config = dict(
    n_layer=10,
    d_model=128,
    n_head=3,
    n_kv_head=3,
    head_dim=32,
    d_mlp=320,
    vocab_size=615,
    activation='swiglu',
    norm='rmsnorm',
    norm_place='pre',
    norm_eps=1e-06,
    positions='rope',
    rope_base=10000.0,
    rope_fraction=1.0,
    qk_norm=False,
    attn_scale=0.177,
    bias='none',
    tie_embeddings=False,
    parallel_block=False,
    init='normal',
    init_std_qkv=0.0442,
    init_std_o=0.0099,
    init_std_up=0.0442,
    init_std_down=0.0099,
    optimizer='adamw',
    lr=0.00236,
    beta1=0.9,
    beta2=0.99,
    weight_decay=0.051,
    lr_head=0.00562,
    grad_clip=0.5,
    warmup_steps=358,
    schedule='wsd',
    decay_fraction=0.72,
    decay_shape='linear',
    final_lr_fraction=0.02,
    batch_tokens=16384,
    seq_len=1024,
    doc_mask=True,
    train_tokens=120800000,
    steps=7374,
    dataset='wikipedia_en',
)
Each number is 500 + 50 x the weight over its row's rms, rounded and kept within 0 to 999. Layers, rows and columns count from 0. Numbers have three digits each. The size before them is the row's rms in percent of the matrix's.

# o: layer 4 attention output (transposed), 96x128, rms 0.11, rows 38-95, columns 64-127
# v: layer 4 attention value, 96x128, rms 0.11, rows 39-95, columns 64-127
# q: layer 4 attention query, 96x128, rms 0.0998, rows 64-95, columns 64-127
# k: layer 4 attention key, 96x128, rms 0.105, rows 64-95, columns 64-127
# gate: layer 4 MLP gate, 320x128, rms 0.125, rows 0-6, columns 64-127
# up: layer 4 MLP up, 320x128, rms 0.114, rows 0-6, columns 64-127
# down: layer 4 MLP down (transposed), 320x128, rms 0.11, rows 0-6, columns 64-127
o38 098:469476502528506479443510532416449496495497487475464518458400514422536435465433543429525590531574592377620395425451545533535392502534484478420428515501493475396551559600429528518529422534423457
v39 101:503499497524478434349553470556476480510607436518604501525483480452601449538517514456553500440446516578434574468480447482554487453528480540555432488544501511486593493538442527443517539489542388
o39 105:488446512504544517552447507661520487449540536489479504550502438491503536521620487480486471441452508602531512564446445482422647533482473512604553519445507512604464396490543543580547548398498547
v40 108:514512439537475511390544480505470454515524428497510513468522460505501478572501477504507527392618486504408543492477486552538418528512548517586448511444429527455554509533518518475526522475529440
o40 107:477585540523438442449515527601513432468551506541476469544529540500521546548570516469503501456532514552414548509534499503467515457542517564575594479528452510555428454520500423578495466475507461
v41 100:515530508476558525482499418536461416541469483427521521460526546485561447570512514473532505459404469479451425530507486487503441439527475556541460550584529411450496473588434528491567500549525463
o41 099:492466466500597471509501505600562475449593503451557496562526382483500598521560428523464483598497493551516464570504502419469504462504490486579539417549503573551465324506492587488418521469422512
v42 095:524489497518479440510589458458472539496476516521458471466503506552461504523435509460512458442512481551412465601487500555546508546549491423504405520486562630479447470580522484464460544545518400
o42 097:498623527498421535382504487614512526539426432556544479554565558481478478473473452539479463510481518610424579526503440461609456516456546492586503519529449594509537558551530570479407473549585459
v43 094:564477494556593488519486527482516512462528405585547468473538437497474533544504532532509520489578545490576447504525449497484487508484481470453552468565448556465575531468437504448644585458449495
o43 094:562401455541468498525473479411529518440628495480454493481496458501486485506456554533502481455544505470515408462500591550548545535538490547370538468398454423454440499534495396575579454440508475
v44 088:544478466507470625525468598451566520465468534555530638456463475536550491557482526503509478510460473600569583513449579509507562521485524359468516555529492437474483488560445437608436478572517449
o44 090:523488530420566514403520507335486572504394443488476542520459514588459483426471509430526437461542464498538509533568495474532476515442484503437463495560532546472562613441546526486412505521507497
v45 095:527503547497619492589491551524436501556482434490558513420497452507491522617458487496520494596414520462497506593557429512483447459597453442482513530444470487522476466469485556513537409493371511
o45 097:456458632568486535562474496537433542542488404465518559499517589430481548497395487597537605566548490430557425461551504512514469500443506575567487466546509575469506435518509587581512479568492445
v46 079:513494438441512489603437520514509545488555495493514567496581451512470470493425472457470484514503589421550445615494394344507550460460484478517561477469483484393449402462584552492505476515541452
o46 090:483399444492448544417494480434418570487542499454495482474402518526485359506432495465576577468500525432580518506430560467491468461438460510526494509463499427491494550431501535496545474633474381
v47 091:559518481457514578601486508467480535536516421424550578496600462478529509512450527480522514485481502516584509495560355493447552407508494388486551536501475564494482487468411496479577552450519486
o47 092:461499510508477478364511396461505456381568383480511411493462482471478483469469530473540512518567469433496445452566580525521384518587531585468459431480530414477526593540500486456532468481469444
v48 086:548542543406497543542494581538503483482461490468527491519549511534433443473480532494517524615378468492553435547512526493489412561527462467411484535461593375464444494489491453450507478550539470
o48 088:516408518538574536553496526500464462469438486504569533489565418482528431472533472587501527535568498450574439528502489482528517534423482530451421457563461461449510469528503584540561531545479443
v49 081:501434495491543511496574536487448509460515488501517457488430488428560527445549452524455516565523497441444488616469614465529509557468512562490394455526513486436489537613542488453496578469576554
o49 082:522535411557472545558585503503416513527565532554494611444560576546428502532553522526443572459530534566559517527505519600547563500501428501506611392474485574500470514484502488518464479520474538
v50 090:540510432491563528504553614511529563545498463511567520444447476512495512534539551523571498502512506573476512506450523565544609508494459345518530503500529583438498515474552515504558485515507383
o50 094:513489525557546542416549482604485558460446456549525553509482526613474532511457586474454452418490504479524430486491477444529539534372449517483552523511449510449557590494567522613526577505561457
v51 089:461477549556535523479469484552517453523505418393518425501486417509468551492473546515480530578606532536496425561408499533508450599486479476518481416477493594436617569490526511447463578534447475
o51 092:494474470572476490543484416638497455494535556580469480512521511590485560533519574546522522501504482497502551536431484570460583525538440500508570556572514538459482481566423392565547511438575526
v52 090:525479525515418386588546509412468507516505422481503506507474561438433489570542460504521459484521447483525502436515445545516461548554504507522449535521576410637449462511465508481549433409445577
o52 096:484586609519445501512487475505575512564474408464549475504566474415512451562388491564484467506476395482371558461471530590517433487492560515528476452504479419468464483543569510457462467520587471
v53 087:541485509512473508475493537477475520542570630435514504472495470511507530411576475485495492525457510496499562488484568592498496613475537601527565463470537576510565509503482552587445525466619443
o53 094:511629532470509576491599440601477490524411477578527440442526579548510520543514488562512429519496484562483513534545542522452526519534470499511477576553450593525535582495476492420507509499548507
v54 100:508467503478533550538577545478480456537512466425557519381553452501556508459535468512449455519556513520561563514557555507459476444462494491568454450475395470514564496468472531520534490492555503
o54 106:467479543588549514566569488432555580454567442518469532514528558475527498593459540539554521506511489496475502504508553466465521503531543497502569427509468496480406567494498510539588446428487546
v55 086:438491475439551511439509503498518488499436522563496509564506435449503502338464516526477512529496450589438568559498462474473553458515491443492438592450533510545470497439622427508506443491622488
o55 088:505445487524505470488428570399435506463499540505514544484438544461514414466562461406544615418524506458564513401477450419473510555455514459485464524455499421490552489505493561521532556487422540
v56 095:492513487527444444480518533484482565590599533478536502447549532518581461428530529481537519469559508567491508448496462475520478494473470462507550564511524635406476436466523443460541494457607374
o56 098:506593509490521502427523437640553427415517501498555427496420435501488461529521540445487429471451566561496468440483529496471492509488497558496513492532458530548503601576537522497553507528541454
v57 100:610489472494484420421443472556540545454483459512534439552478531568470495515569502511556479464506528388577574464503526493443521522532533451496497486577436491557543519493459534532504491543439473
o57 099:498505655529555559528536554515472591525505516479423580428510514495569467461533526537426458515493556532557420505500536518564518511497479554472503552470454445568416531488482487571565461395509494
v58 104:523507487425554498587504591461496618498503539568481576514487489568506489480416502518453475534477508524496447493534512501518572487506481394453572482452476609471447488428507461476474439528538363
o58 106:563483441482450562413509527470545528443392467468475501472436526519470447468421568461506435440524573452561457473520457449582435476453495489431416479480530494498546635513547604566448479558495417
v59 096:481502425497498540550484566490558503541476547462467502422515538506573480523549503506492497584455487462484404427494596500518553542412465547600469462453590447442492489455537512535434549425613503
o59 096:441585449471479478479587496519539506478453488547523432521541504550503490558497515511482498512523522470475595567482554454433501492492515511455527525565515502484541624496498425396463455562542469
v60 087:577495493461671477610469498499432509507441488526494502496568466414454514516445517508503503573457471526506495542566488529439583486515565498478575548535556512453412555507511478491513523447418540
o60 092:488573543515426508446573479463494457527553444482527446464543554466405572470389524542504541543562512415446430424623562514622400469495534554493497470522463552431542510504520495453433458548464414
v61 108:454485471584477467433513422430518467457543425572519467504446525567486505496561477468480495444457445452464402411441493490577462536493544558507530471518577453576403471519548500483473510442519647
o61 106:524521510451417539450509521528548491577495565519556494510532457497422476562479445407488508506513403590378503454426467497476501506434513542596521477435544457545510422493505515422493501547530468
v62 094:458504595493499533461591494519438421450504507512511446500521474408495529363486470549372477517443453518435551493520651469485468496537532552523541521423486581580489544533518489477537557438541465
o62 100:584466509571494472546525511472517502575493542615520514487468536439502492517534442458478539478471502560515426482522446501493538542490431473505509425405444526490508343521538612581588479510500638
v63 095:522493504387536572550413528541510611517443563483498487506546487497488504477464504478518501565396513428528484542542456486478551472499525437466567569488551459451486504442539508528471485532440507
o63 101:450546613465478520453564551517395460471468432467472543443480544504452532418434527474466534535564529434542392483524508493563411477467525597517464532613525519487517566477478526470473484529431367
q64 099:488459527515498529531450590471456590496444509431556518466402511557541547584611482565455459569509516553511498442476472421583535486510469549558486501476484530483468579440446489367535449529464522
k64 070:475534534471402510470513618604528523510529521601461600474498563425548476542540463508505517446524481464488394493398481464507477506562561416563496468485537425445516506509549475471568569453467536
q65 090:563475545469446521483445541457449498491479540442544510504465464474488468471487469518524533606470527566499527482592480458475464439482507523451551437543516526502496474504610437573447447540479485
k65 097:530514493583565472527532474474553486526340599539448527476538495505528491562470562441442529479564456570548455518464467422555508540541491534456465487456436460531562521502480443534509583488461614
q66 100:558510492528572464507448531529569464546452617495550537516565470515405463476467545452552545356517467489500562538527471530493502456547465485421498544486397508488531492536552515529550530408531519
k66 092:415467538443545588499508420567449446446496500534554506459379543457521462491529422576498488510372499394546521593452577496478486514479438457515509429503492531468454492470466531466473440523431497
q67 096:505450483549460409477495421499460542518544500531542490532547453473513458542575517486604491508425510544516388560492468548500505490428481464559459442552533509484433516575429458602507514542478481
k67 086:516526538506457546397508617476542560501494435413460470488537532480566496383506492510428527504451475521434615461511513521398477464520499397465503573440501524519481351480533516480562453395568446
q68 091:496458497509386584381599417502483609499523498483508585499491599516451538482570494563497452601498471440456443465405527443537530600478512519521564514497477544556520424431459557514448422560542465
k68 086:586560539574591567441513604475559524547400431488418519557573486547474452546519558408491532440550500588498489485471418485538437463508511497453498519506464520430522468555508480515494547408446578
q69 104:463478597401466538510599481463427508492548490505469437543452517525566532496484468597477481619452520508441454483467596492496474466441450474527549395549567511546526492488421499504509436582539487
k69 090:545432444570554477524437460458589451545519515507521487491558452486446546583549575428511551521603498572597511495484585533529541513478525614470477515484448501518583534480446471558510544516463514
q70 092:586557537509396537425599465461407556587513512501547520521468552517469541445561446517538518551495466493544422470475572453435524473462479537578596536549530516472591536360480513539464423464526481
k70 097:572488582586582503440447528491618502527468450488519590514531382504515519519560540403499488504577529583513567465524443522571370513512550669503448509585476569485492432531499457549517434485517480
q71 098:537489525453528539522544437505430456494538513530537446444421470448546462537566441545526509502441506446515430507419602480487508521379494453502537470599545443502488603508478463590478541505548477
k71 082:513406486493422506442445493418497527577567509398508489435568469527525531491599490482550514540553435543551581581563562569497557478466566580557422560519537547549546592440535519506573462501526437
q72 109:443442492445431457539510501577442516481474501491624593516552555480405521518484453570565519491464484418509520514585393476569463497538500545543420508463512487504479486594568472472487476509480469
k72 085:467451538488437606519511444535505478427628395495449444538543493504441497535517501502430537584501539433427505501419479492508474582535470457457460525487450447539523396428506529402584432481570489
q73 082:472484502555536500460503454524462534551510467551570520539423530371559569482577461564513490561528518522488470360416587488482536484400565466562515498498524409539477555415445429498454498594499552
k73 091:456516546487471507542413460441499446640548574489509557513477517511442582474443454527558470502634546525532532531495484590571555459422568530521451548452560499583490621492513430482489525558469458
q74 098:480485438430471490497488479508546438447592455512443409580502445504525471474503523540482456486410558444522568527478442485490478514543524506498392476539527508444605388582496469477576571462478505
k74 106:519481463478422528508532419566513407431514390536476426537480549601477448468450537505510487407462472476505508473494555506427471581586464405410431538494405527533574470495463540460467523541411508
q75 089:450488526557510525476604516483542601473536544509527528475498544464503489474480542500412517494561488503413541537489517471517474607531437583517513535414468446456513387576452586528479521462591521
k75 080:506406427578549486462564524580581469394507510571520475461459510486542409509478609547449618466392450467514445474469518401531444467535390445512537414542489424491511441576482541534500431505553562
q76 095:476480582475509511628500466556557467491392593489474563426538529542471537515513549535518533535531424452485453594534392527519507497527455598462468482500509461571427482547552524593535502431481497
k76 064:501391589484555519587494396516556523468524418444443463531564481540545534550500533584450478522464474444485451593462429423459488574516532484476548437509476455517500432479485559495510456503509539
q77 088:506518498490560506453507468493453619521508401507525547526507508467504538444536497491515464448477500539453461353519544541476466449438623469577597530463542496467517546441548485537435515578511536
k77 110:482578541528568516527473618430526532553528558511495532489523485480510542462505499487473435574575558517437509457500488579591608434436505567520513532446556504633448573494486401577437513471494433
q78 094:444487528545444530495586484468485487536548475535436464530528545433580503429511519483340496518525453437497555478416547456497388636501463474547524493470462438504557407523458557532481461538528487
k78 118:470432461539567489472567550568541510390443540481590488473429431516555474560483569509470590473444471473524422539550466427517421512540352441489504463565449486438465566530519555548555505502458553
q79 091:415498448434486510540554502488499506537498601549460482475595570497449484469410574537558524510537492502445401508520501563483549538532490493453468457437532445516413453385582496638455515499512469
k79 067:488340464535475439555617479513496480419548443540536497449513456510515472487487566548442591525499488474505534580414578425481498490503398471478479441483481450579505516498444598563519445478585465
q80 099:554525557544515504424454499532462515506508422455566521511469449632433495577512450479535465385448503513439512496459431476462417580559529542550511487497432574430579433540481523403521483502375460
k80 103:558573537448533511459483475490474439497463455511562465572462522524396498560507430481551484486471562560454442448459516488572426481485555474563501498478550580425516414436471497371457585496475546
q81 104:447483563491462459575508418445479457614499516493460475510457512421516464498535454508525541543517549599546525448419495517520475576498513528541504486424435573472587448551390499540448506570553560
k81 084:503549536510540444570510495489498481565396547522519604537528439432451500557463463506544532491555473528508469508619494563521507572461489516428406468517512454482503559481576460524492558589406462
q82 094:455525610546532448591497424541527477584438534553524510464502563445399477531519499541535493451521491467448533513551550553503449601547528520479429599403450472480441493615404570573471530575510514
k82 097:441582450442499474577519525483508509598485483507568563475463545457480500555379487522486522542545520468548542563475450526512470513460388452522472466525558560504444576481440448575399500592453511
q83 118:486466521502553411502497441461534526496515536640537466546539476405452420480508494429395465468496525541459564421534452551525402599557537444508464502439507443551477411574520504502460513457507534
k83 095:488542435473560486545473576496505507450424451576533470584506492528454498412439500565543501418471505490409441521566421488557558538506470486481486484446554540526423420475469452574407605507436513
q84 073:557431566480435454515473472559535509549516433470652474578525478541441491547539478484567479522510471552440500430504453523528344473515534508570521550423536565411537440568535524432533445490538496
k84 188:509549511498489509500369502429477495567501483498505585557468449480496584507507359431587385493540560544491530461459414580531588411365607534503507533505566547490556544432547437438496581581459439
q85 138:539564529448520494468521519505404543507477481497558557493441501434526583457547408443437431514480562502572534439476478529464474406394578467553529499579477516457580605473552461482465566524443502
k85 060:473609508449536496515400514460535541545457553476487436567538462517499613427496409431606407444530537527425479482571518533546501562609526538451491592427520522534451497468504440554525591433468549
q86 109:351518415448442524508489466482458481471542526456455505437331550549525486449541450536424523485486509364487551476443581473554548480545522490532434583559548431516461575456551424506563481479479522
k86 103:381505444480505536543538507564525505502597503416503545464490557513393491450499620570457500523523513438504542636476564433498563488520424524475476509493403490410498425533526519609557514475479506
q87 104:424507570445576452538517399554468504517521428457479466545468516453568535452429499501480466545585472497537461494493555527514500529509548520469384530461583493427569462423514509569489483617517450
k87 099:480524460523497441518488526558530512462562539445542513410476512408526451533512553492417537579565523445529455538454541468520485448409381439498474466505514529533478558475511470656493415490540446
q88 105:467481437562372521520454501514482530414502363416494485583500487529576553534520521559525471482473547466517521525529479446460499465568555603501436470448467484441496450452581535436525404492515495
k88 095:527442462459529497540515366541520409489523515489479504464475539495496447593474498509566481460512493493542481533351565423385543472496508428551393426514528466456499429547570523490508502540469508
q89 108:509504559446506469483580510551561460519481510559500470477582484601548477468475503498648525437514488586548419593496512447539411540516477527442526471530444566519521567544474423586519497549646464
k89 103:570454478539511510546507542495532559508549563520574638450529491483509503494433446491466529575613502505577550424536421476509479438489564507504554477517430507540464557529468444507527519533532418
q90 105:450510489428489610575511541480424493458449594499444528426400472514457502446467536544423578547526509465610609496419571479517607507464424437497445513504552524505542548468486417426563487449477477
k90 104:444482474463524572539493458501534489511381504390504512480501538526435458539528593487458538529448467452562545605472538492415483505586477519425516534558459481439521476444497478536597545455467635
q91 104:547474510462437481413562485596536469491536535588586491484561480509517519485472548572573589498589508583552470496424488469531517583551518544500539474506537429537615439602460531485506470518548393
k91 090:546439450547447460496469505526517517473557479596590499502505601566498476544349471505428501493579503484566537442554441463481556485545494478568598542563402537574509527557488512468521540557468511
q92 104:579454573569455460411452508569561495446532539500506498522490446476511568565461428505544512511566555600470497586505473492529553408519512557522602410480369447536546473528439560542475485424490538
k92 100:611478540532493432485561508491496517522511542612575459608494631537511534476488409495492464523597477584535466340490514497548552430482543515518570493497501445546586551533562507404509483467546459
q93 120:449592467527461567537452557475474425529491517419398515510405587491476533564559501506519498551493444493511492490464580526499570517428506552425469484475511526526409514408467466455502530519474461
k93 108:465505528537483493561509464427516490523407502476387569464504461484483423590442624469527459552457414503577558542438545468429514583480537535518426456608541487402454513537499535515497443538464580
q94 106:484531580596467527495442479405546490480376530454436504478462559482461546539476491425554524517512475525427528544526535551447493497465474469433476451445502563668386437434441470471519526511516534
k94 100:488490575507540487558510479485520545493341504485404500531466477489549487570457530517470500504381472454543502577383574503497462495473498533500454485561582428433461442522484478514617434489492509
q95 102:453482497529597447521488456437572502485464512591449535515560437495488565439513473476507496526496451528464491408429483519530548484489493497491490478594499424569478504508444415515546581458453486
k95 097:432534533548574466518456484526500486486533555525459427655488487510474526485565507468438452431425468443475462537548523528546490501519352476454509579466519509472506475522436501469556467471489501
v64 091:444500514579460516531576592496425502434478546484552491611536448491389522416532508527454486476447382467389488559500504475542415524488481450499545465484579561431482484591440460501529534489475407
o64 088:562506573542477486492556457496464527486524493465533560567479490502546585444453365436509532499512482492569439482451440496513487439476524454552549510490425464416518438473497565493562449562493569
v65 098:543505518425480501399495476472458519532536476573458485521491512586538478472483482452546512370536497567508451476488541496539493474529492473545525468530498424432621476508447489466464540547504521
o65 092:508416444443542544452484477534560410487553500491547450513558467552525520572462494420465465436472431426512512469465501458491482532443475473479474474570569531491477466481539459507490485450419356
v66 092:481480502552626551526493429499443541483527515447503467530531451575620565558484450496500511484544435454535512540521544472459615525465460467506517505441588491510397500458506533495542528445479493
o66 091:561475551463465550447501507535449571555525513476561450517480517418459504466518442532555494543480487495577471485403473508536499473610526521481501536487507501445569567515373601453493465509463582
v67 088:499518509640559519483471473493441513473445478492509478464616495471552495520544508528492539539479463499522624515577496529447529474532485504551488498497493525528520587610393518548591494459435530
o67 084:470569569603508564524494512617395493527561441481485464461497469467478408502520539495412552460503550426536559549519469517491515427533511450436511475473474503426493578534433587524477515594508592
v68 085:498498482600512449390451439526575463489490494462489523504479418529537516570517521495500506469545573426507602592466538494515459553479495509563471447490422612571520505561515506540539509449590480
o68 087:439483428541582559504579533548524456575457467548592462391468465489446460422520506594564566525609474486563501483533644492554561526607465504460483541574549499534394580482407515503520476488427591
v69 074:487536445405564532577531552533445496490511562543517475504491563462475501472427532534466507442588441500501557379522569534396542415537517406583528579472500424466587554554494468572534553505576542
o69 075:487615588520462489523495480501446570501396421477461592506530553510488542526567466459433440565446506515521463456606479528512463491442578447421494478430471498435392488490584473495483514527540489
v70 091:662513481504453482442476517462483518503469508465523501396530539493433459521509497490468509585455541563551515468504582542356548489500527517481475512536490598555538547520394483480479477528475517
o70 092:559514540499491481551453454554488576469479434477506497452508544419521479591515515566398500452464473440447485509528479515511421528456537497466462424444482420565461610544536522584443536565620496
v71 085:542562514460480526472495465472523506511485552556422440527432525588551478476401505496482525438602512602604433399513517538424543530529495446528492533467475419527589521541570470505481498474643528
o71 084:477525499496520509562466516446537490523533429480571471569568483486459525552515533472532417529473505442478515453520588509482500587500506507391520544473526520514449487449500401502540493508435469
v72 093:562535604600432549483478498418493491463507528452477479516460539528546478558589532468480513476546435590496496407455540567448493550579499530479520492494448367538527586525470473482465517487564566
o72 096:516508590529526515563487510450511578478530435576596430513505446464495479549461461545535450535529540392478524486476526536501418522531540496466544490509442512513456478531511379523589388478479491
v73 073:479500540573533431477556466515430532514511509542544510509525484525490526562441503576494504605541437444503526449454449545458461528455495516565543503474480458567547493523489535491431513520569464
o73 075:588633448410423536546455547465466553504500542460435461484490586548484487500482488498559559478461482549578472445414454502461533447531507479478402482474485525514557584440518592447502470537357533
v74 091:614516475518556588535451591435551475486491460468402501481440465565523445571556503436438499480507525592590519529515470492495544542494511498414427465499535613485462544466539460467485511465420503
o74 094:438360517538564437490508412531526498465557468527597436500506437491528534474463465558494386501517525458483518529459595463516508536529469516497581529543557437488494501508420470542484528470597550
v75 083:393493568469430448458529533553405517429470511545512460558515474505447529556530509571482508547532453434378595529447402504508473526487518550548519543460434421535513450583503511440432475565591463
o75 088:539662469462454537557493581397433547549463488504427523555471559518511510506474555402647524435534459565557524437473502523462541462478530511523476515503497557506477462442530527486519464529380588
v76 069:576496545521519542527526511460560391533463421497523507479433486503454495568441498483496542493439525579458447477439524459538430492436563489476549481547572555531522480462520454452470536450405530
o76 072:493339499491501451445502384526475491495581544474498426456531482557545648494426435576465495503524533462528482529479523513530481471502470541542421438508519466521545502586485438516509474484567450
v77 085:524504472477503418438497533490504405576465544406551490483408493502485457498520458529511477440547520508535420390421481460481532536546498472541417472355532517562472452480472546547567547575587518
o77 083:503406585458466518482538471494488505470487475490518522442481452480413541450528432472496501460405464406414381508545556495581393579477510435452471462518575420482470459415510433499427465537539455
v78 090:639518543638409522489494571437486500467537523421507494490528496516622486531496519437447479500483425555475518411502461496384553517505490488556443478467520461447537489562464506433473518475506550
o78 091:496531577485533514536440501454586547541530406489543407500501445543516513561471542504535436512553520412502504535430551507542387535555525512420545478477491478509505584532486454516563395564570544
v79 091:504566519468438402501509442480543527473540524572470506493508545570426496507446558535457500546456533589504511489449535553513498534529516578495547564527450616473549490519427502479379499446537480
o79 093:579595505498583458566431510509569549479407437497488419553532506503545557522467492495563556519545436455535494423512525494445505499433491503495466488505604565552462557460582454517536466428440446
v80 090:456523496411464429593490441492429577477533660545485464413561598470471477458444516517497471535490450461531467448490583594422564542548520473449586553460492513540444550501454525523423488512491505
o80 095:570606582524472488558449598480544504463466459464481534599503535500519473596590558388465471462419504542445499492551408553421423495475498517491501475408445488570530438483596505520515456510486428
v81 083:550465477427464503418478491559501499499445509412502504491588506503569514431433499472533523516559491482451487498520512497453527506457542501503462485488508457646479376351554503465519546515457527
o81 084:559523479400449476446423465515514484614458491483547424441411536490505452534463468542561500414500458534416487484537476533521430525539545553518437486491529454550561581576507478503485409508578470
v82 092:582482454465526492458468468536498468491481455525469517519552473515564488553481526523545514373493519499547649443627502489471565501542481438556475556496501451444543432568453499563519480505510470
o82 089:476515442468503579521506537608428523578433409408494569468431560520380478471536518504459473482437499516529457604548475522526498504431541506437537502455570583480499550519517516499421654494540582
v83 082:541469466501576559574510541505595441472457484527473559548485469499472454479503537409441488485505555556546537572472518511577410524484490480438494443524544645523573515525517444490532532371482463
o83 086:439388466584623449471620440498520464534587557514553499482499430563504529424509431543454471559565571493570534518505569449511582526502407486505548530585485472483469534483469459550547546501567547
v84 090:421472522467477480400575471520495514536550451484573524598474543435469565417588463557554457496399505452464466540536474498575472427508471477470547452505386359495471516493503529534490449616488455
o84 092:518506401472402543470548500479476540425452570565424556465537527499457430513457505535468563520415517562493496472470405480503526461462546463572491499508489570513517421466543533453467556425435450
v85 088:524530572455539420467440386518556473485496529603533440557419470543570444509510515457499511524489555511557414518369586488457517515459487479539475451537536424517502487547526501510516506496519578
o85 086:495449494465618531465552516499580557622494532472532493532557521411477541551475513566513580540567469462482442406525564526532464508547499518465496542548426473575433539516474396438496410485454416
v86 089:523500461556557433488539427519403453502506518409510450488519504501579510591493511527576529492391527455526535492496515513417582588474538517508485475499547535515433507432483533516459509633402487
o86 090:525427468471482524458442541546493503502468495488480528466433595522367492476530499462483539434447495521506473541453489488473472362651533530566479474495506487594573580473483514472462475495402525
v87 085:475466495451460448495537488540541478499460493464515476465496515523505531453429458494488490472559428431398372453508533527580458492473483484476526439509514496627411447388504434445489581488527516
o87 082:579509497492448476337505499461576425521542483486581527475457502513535548506497491490543528449504459495464509454480503499540429527525487497549496486493469460569555457572555474502547369481413372
v88 088:513479475535444536475535621445470546498542516399528448466538506513468502368446467501482468534472470511383490481545509509444504383501484503528492521477500530398450529508467545483533488491427565
o88 086:526557563418425537543421413543525568475426428561476496548506466470643509557479506402476503490437499498422477501450382487511432528471534450479478479448488494465531525516507552505490444585634492
v89 092:479503563563486442416480435521533491516491523602438522558485435463494485475583512504510471487443563523468553441497457470557527609466522509536442453556461552472488424593510489432561461452553490
o89 090:512508448419501604556575589510482478553526484443527464503416473514437497477518478540520651447586491523502490520503511537529541534495516556487537565499441513542539529479475447474513586577444599
v90 089:396496545496480437460482360544523458486517520431522517517564461460461551607504487503460499569553497371425463553491489504522496493520495477469480482382446578489504565494551549482487533548537540
o90 088:483571494541513591562560595466460462508497534569422484563435458490463513425607612419567554510466573498557569490513468573458502498563440523499478487503532474524533472475486456462536459480429528
v91 080:491549462414523486529467475558394540449529614588543444494554523458562491459487498514452487481573394404519517449561529510430571515552519472481540555445519414542480506539453507504535513507529486
o91 081:569639600506461514540475541442490540581425480452504555540494541459478476534583482433527496513498455507474488484578478559493415462461588542479510515456431473475494478506554490492496470527507499
v92 089:443513559484491503461539502452454497482537426446418542503471517498516514489491461502488492473524474568400407482549535526708409469505491512513541441559528472476408502418474468467496501574583509
o92 086:582485526501405544448430511451427438390546581611558547532472465533491514493503453414499498525481509463509511528422392505450494542470429481586487484496451563470613401529530505437531507500420458
v93 068:525464497589498597496507512507565404531448482438473545507425443502477496549477477472553506479562555486467506560435337452509468490472489465542449443537517565488505562549558448509531500468512478
o93 074:407411423558552459462539457484531465483544507514530457376551457552515532398500465599479474521568491481565552539494620439537577488632430462495483530539511483490450569510448494500480541506477566
v94 086:541527429523496424498475515479558435538484502527474528534378540528467423504487530490530472438430564468491505533490470486506413437586466487498457520472468568469532544542448516593553520509461565
o94 086:509475501540608527486525484514559457456453385511485586520517429528522562442514597423428428540503509414521472553538528477563477520423433435498510461498568503483422412469563458497432508495511408
v95 078:448572488391533411566548487551411542474505552584509469535477582494490520460488530547484506448519471464553546456509556508486472520561509520516527571442452536570476523540469514552487526521576458
o95 083:590585569501474470512471529462460503521382466461499587560460548482489514490530461387531462508476469479471467473580454519474461467400557477532521474496527481479454444437609473525495488511436461
gate0 107:467473428465461609451505554567462390464509487495534473509526532473468469428534521478444577464594542487521471587548547505571485554503372466486457509466491516544541603480439499505392506475504538
up0 101:547523508522621548471446511472488507500561521552517451531496523483564446575441520555537507454563521560486555503534535459391465412501530424544614631512505504543511545473549471498566508560453460
down0 105:527421503436474546495526464523528484426469500517535478430463478474527463453480465518517496474519504484506499475503454491481534527477429473435512460537489544498422453542547425470436490530448494
gate1 098:470407458452639566468433496519498545477534457465533564539528540481547434503509479469533466483484494490580565586500518454561400474551508471375459502369540486499530497513426533512493454460472541
up1 099:501467526418482477421489477448485620480528564467478436506445538487458493585439498477521511598542499420582447457516458410499489509467503439483596465562436506446567461506412478534506484465479531
down1 103:514576496632514512544524537458374506528494446591451483478485520504489520471442527519533445483563485550534490493405412441466523460494400519461460398535481601483467504472516461516513486477480499
gate2 095:535501463433449485496535601539431495441516511550580457541545505621447499444446577451549595451525436486564547405466572485481470524505420530464490502533542520487587548497564460515534468532508498
up2 097:525433555500556418422476543466450595466525507496574436403556519514549448446441491525505532520564492497435515429530578484531495511467532572519530483503532504473580490563499495602501530487537581
down2 095:514471589558464466603446476512507461567480550589367557473459392479519568508450529473499497535444506456475474597488412459497492532529482534481469418573443422412519511549594551475524457429466507
gate3 103:438433497555599484502531573546567539471542403427559450421508443508520526500661479514560537501586413509386493542592504397520459526466536450490554423511504413520419478484496528565509548528547538
up3 102:506479485499500615450439466576473487481450500562479610514573402536569497477467469523481564421513618570505546469423486470584436500487484486471586574591465469489481457529500497525490461513446619
down3 101:602500514558465450599584418486441497547435488561427521502496470409527519446460457445527471377546554493478551532471511508548563459482422479532454584481505439491496527473513534481482505490462449
gate4 106:463445545506487411497575409533601473464603496483444508547437574639511438539457485594458584478465419434550426511489429467519557479524410510453491556517501481510454468514461536493551390530590453
up4 096:524527540495508502467479546507487499443481558557562565417576425429429549515407495471560480644539547516454537554432533502603440458495506567438558488492470529501535513530505459511465560490406507
down4 100:560397554437589536518594489518515422515528438536582526523461380583433462497539504463461520512525465537378477479445523406534500492486552506486410579488541538506492547431516568563564523484538418
gate5 097:514461447511521369544524451541530494476458394507553508596454489473573410513498459455454506550517458518526409633522536549435533452520481511546437464407526490468555491415445494494603412500516481
up5 097:504509492530450473490591600494459474467514414490490484547577558563481488401510511558606470456576453456496502460578527523461454491451544464580479535497482417472510504535426504460497502464417601
down5 096:581517528420520511563547484503465525571469606526477419472454546495546512547498419533470539584481551463543528553525531639400539531570445528506507552486491572489518559543538493591387468495524475
gate6 105:491456468449527516479601501492459466519493521569492414492507459535477487460521600512434504568476509558605523491572522478451605471488487529514554452492551501468505517500521497449393380466505372
up6 095:580479434525530446475457490535505448491564479419548511531534460473480495585558445519494486502571527531578487532580547463558533484502503476478499394427511617481471488430490571533506421446442403
down6 099:452513574495536512466515509527503497443496559533503457450455412515541501459577589531506546464544496528517534500503445382591529418464521525473494450419608600547586586510421591505430506495506410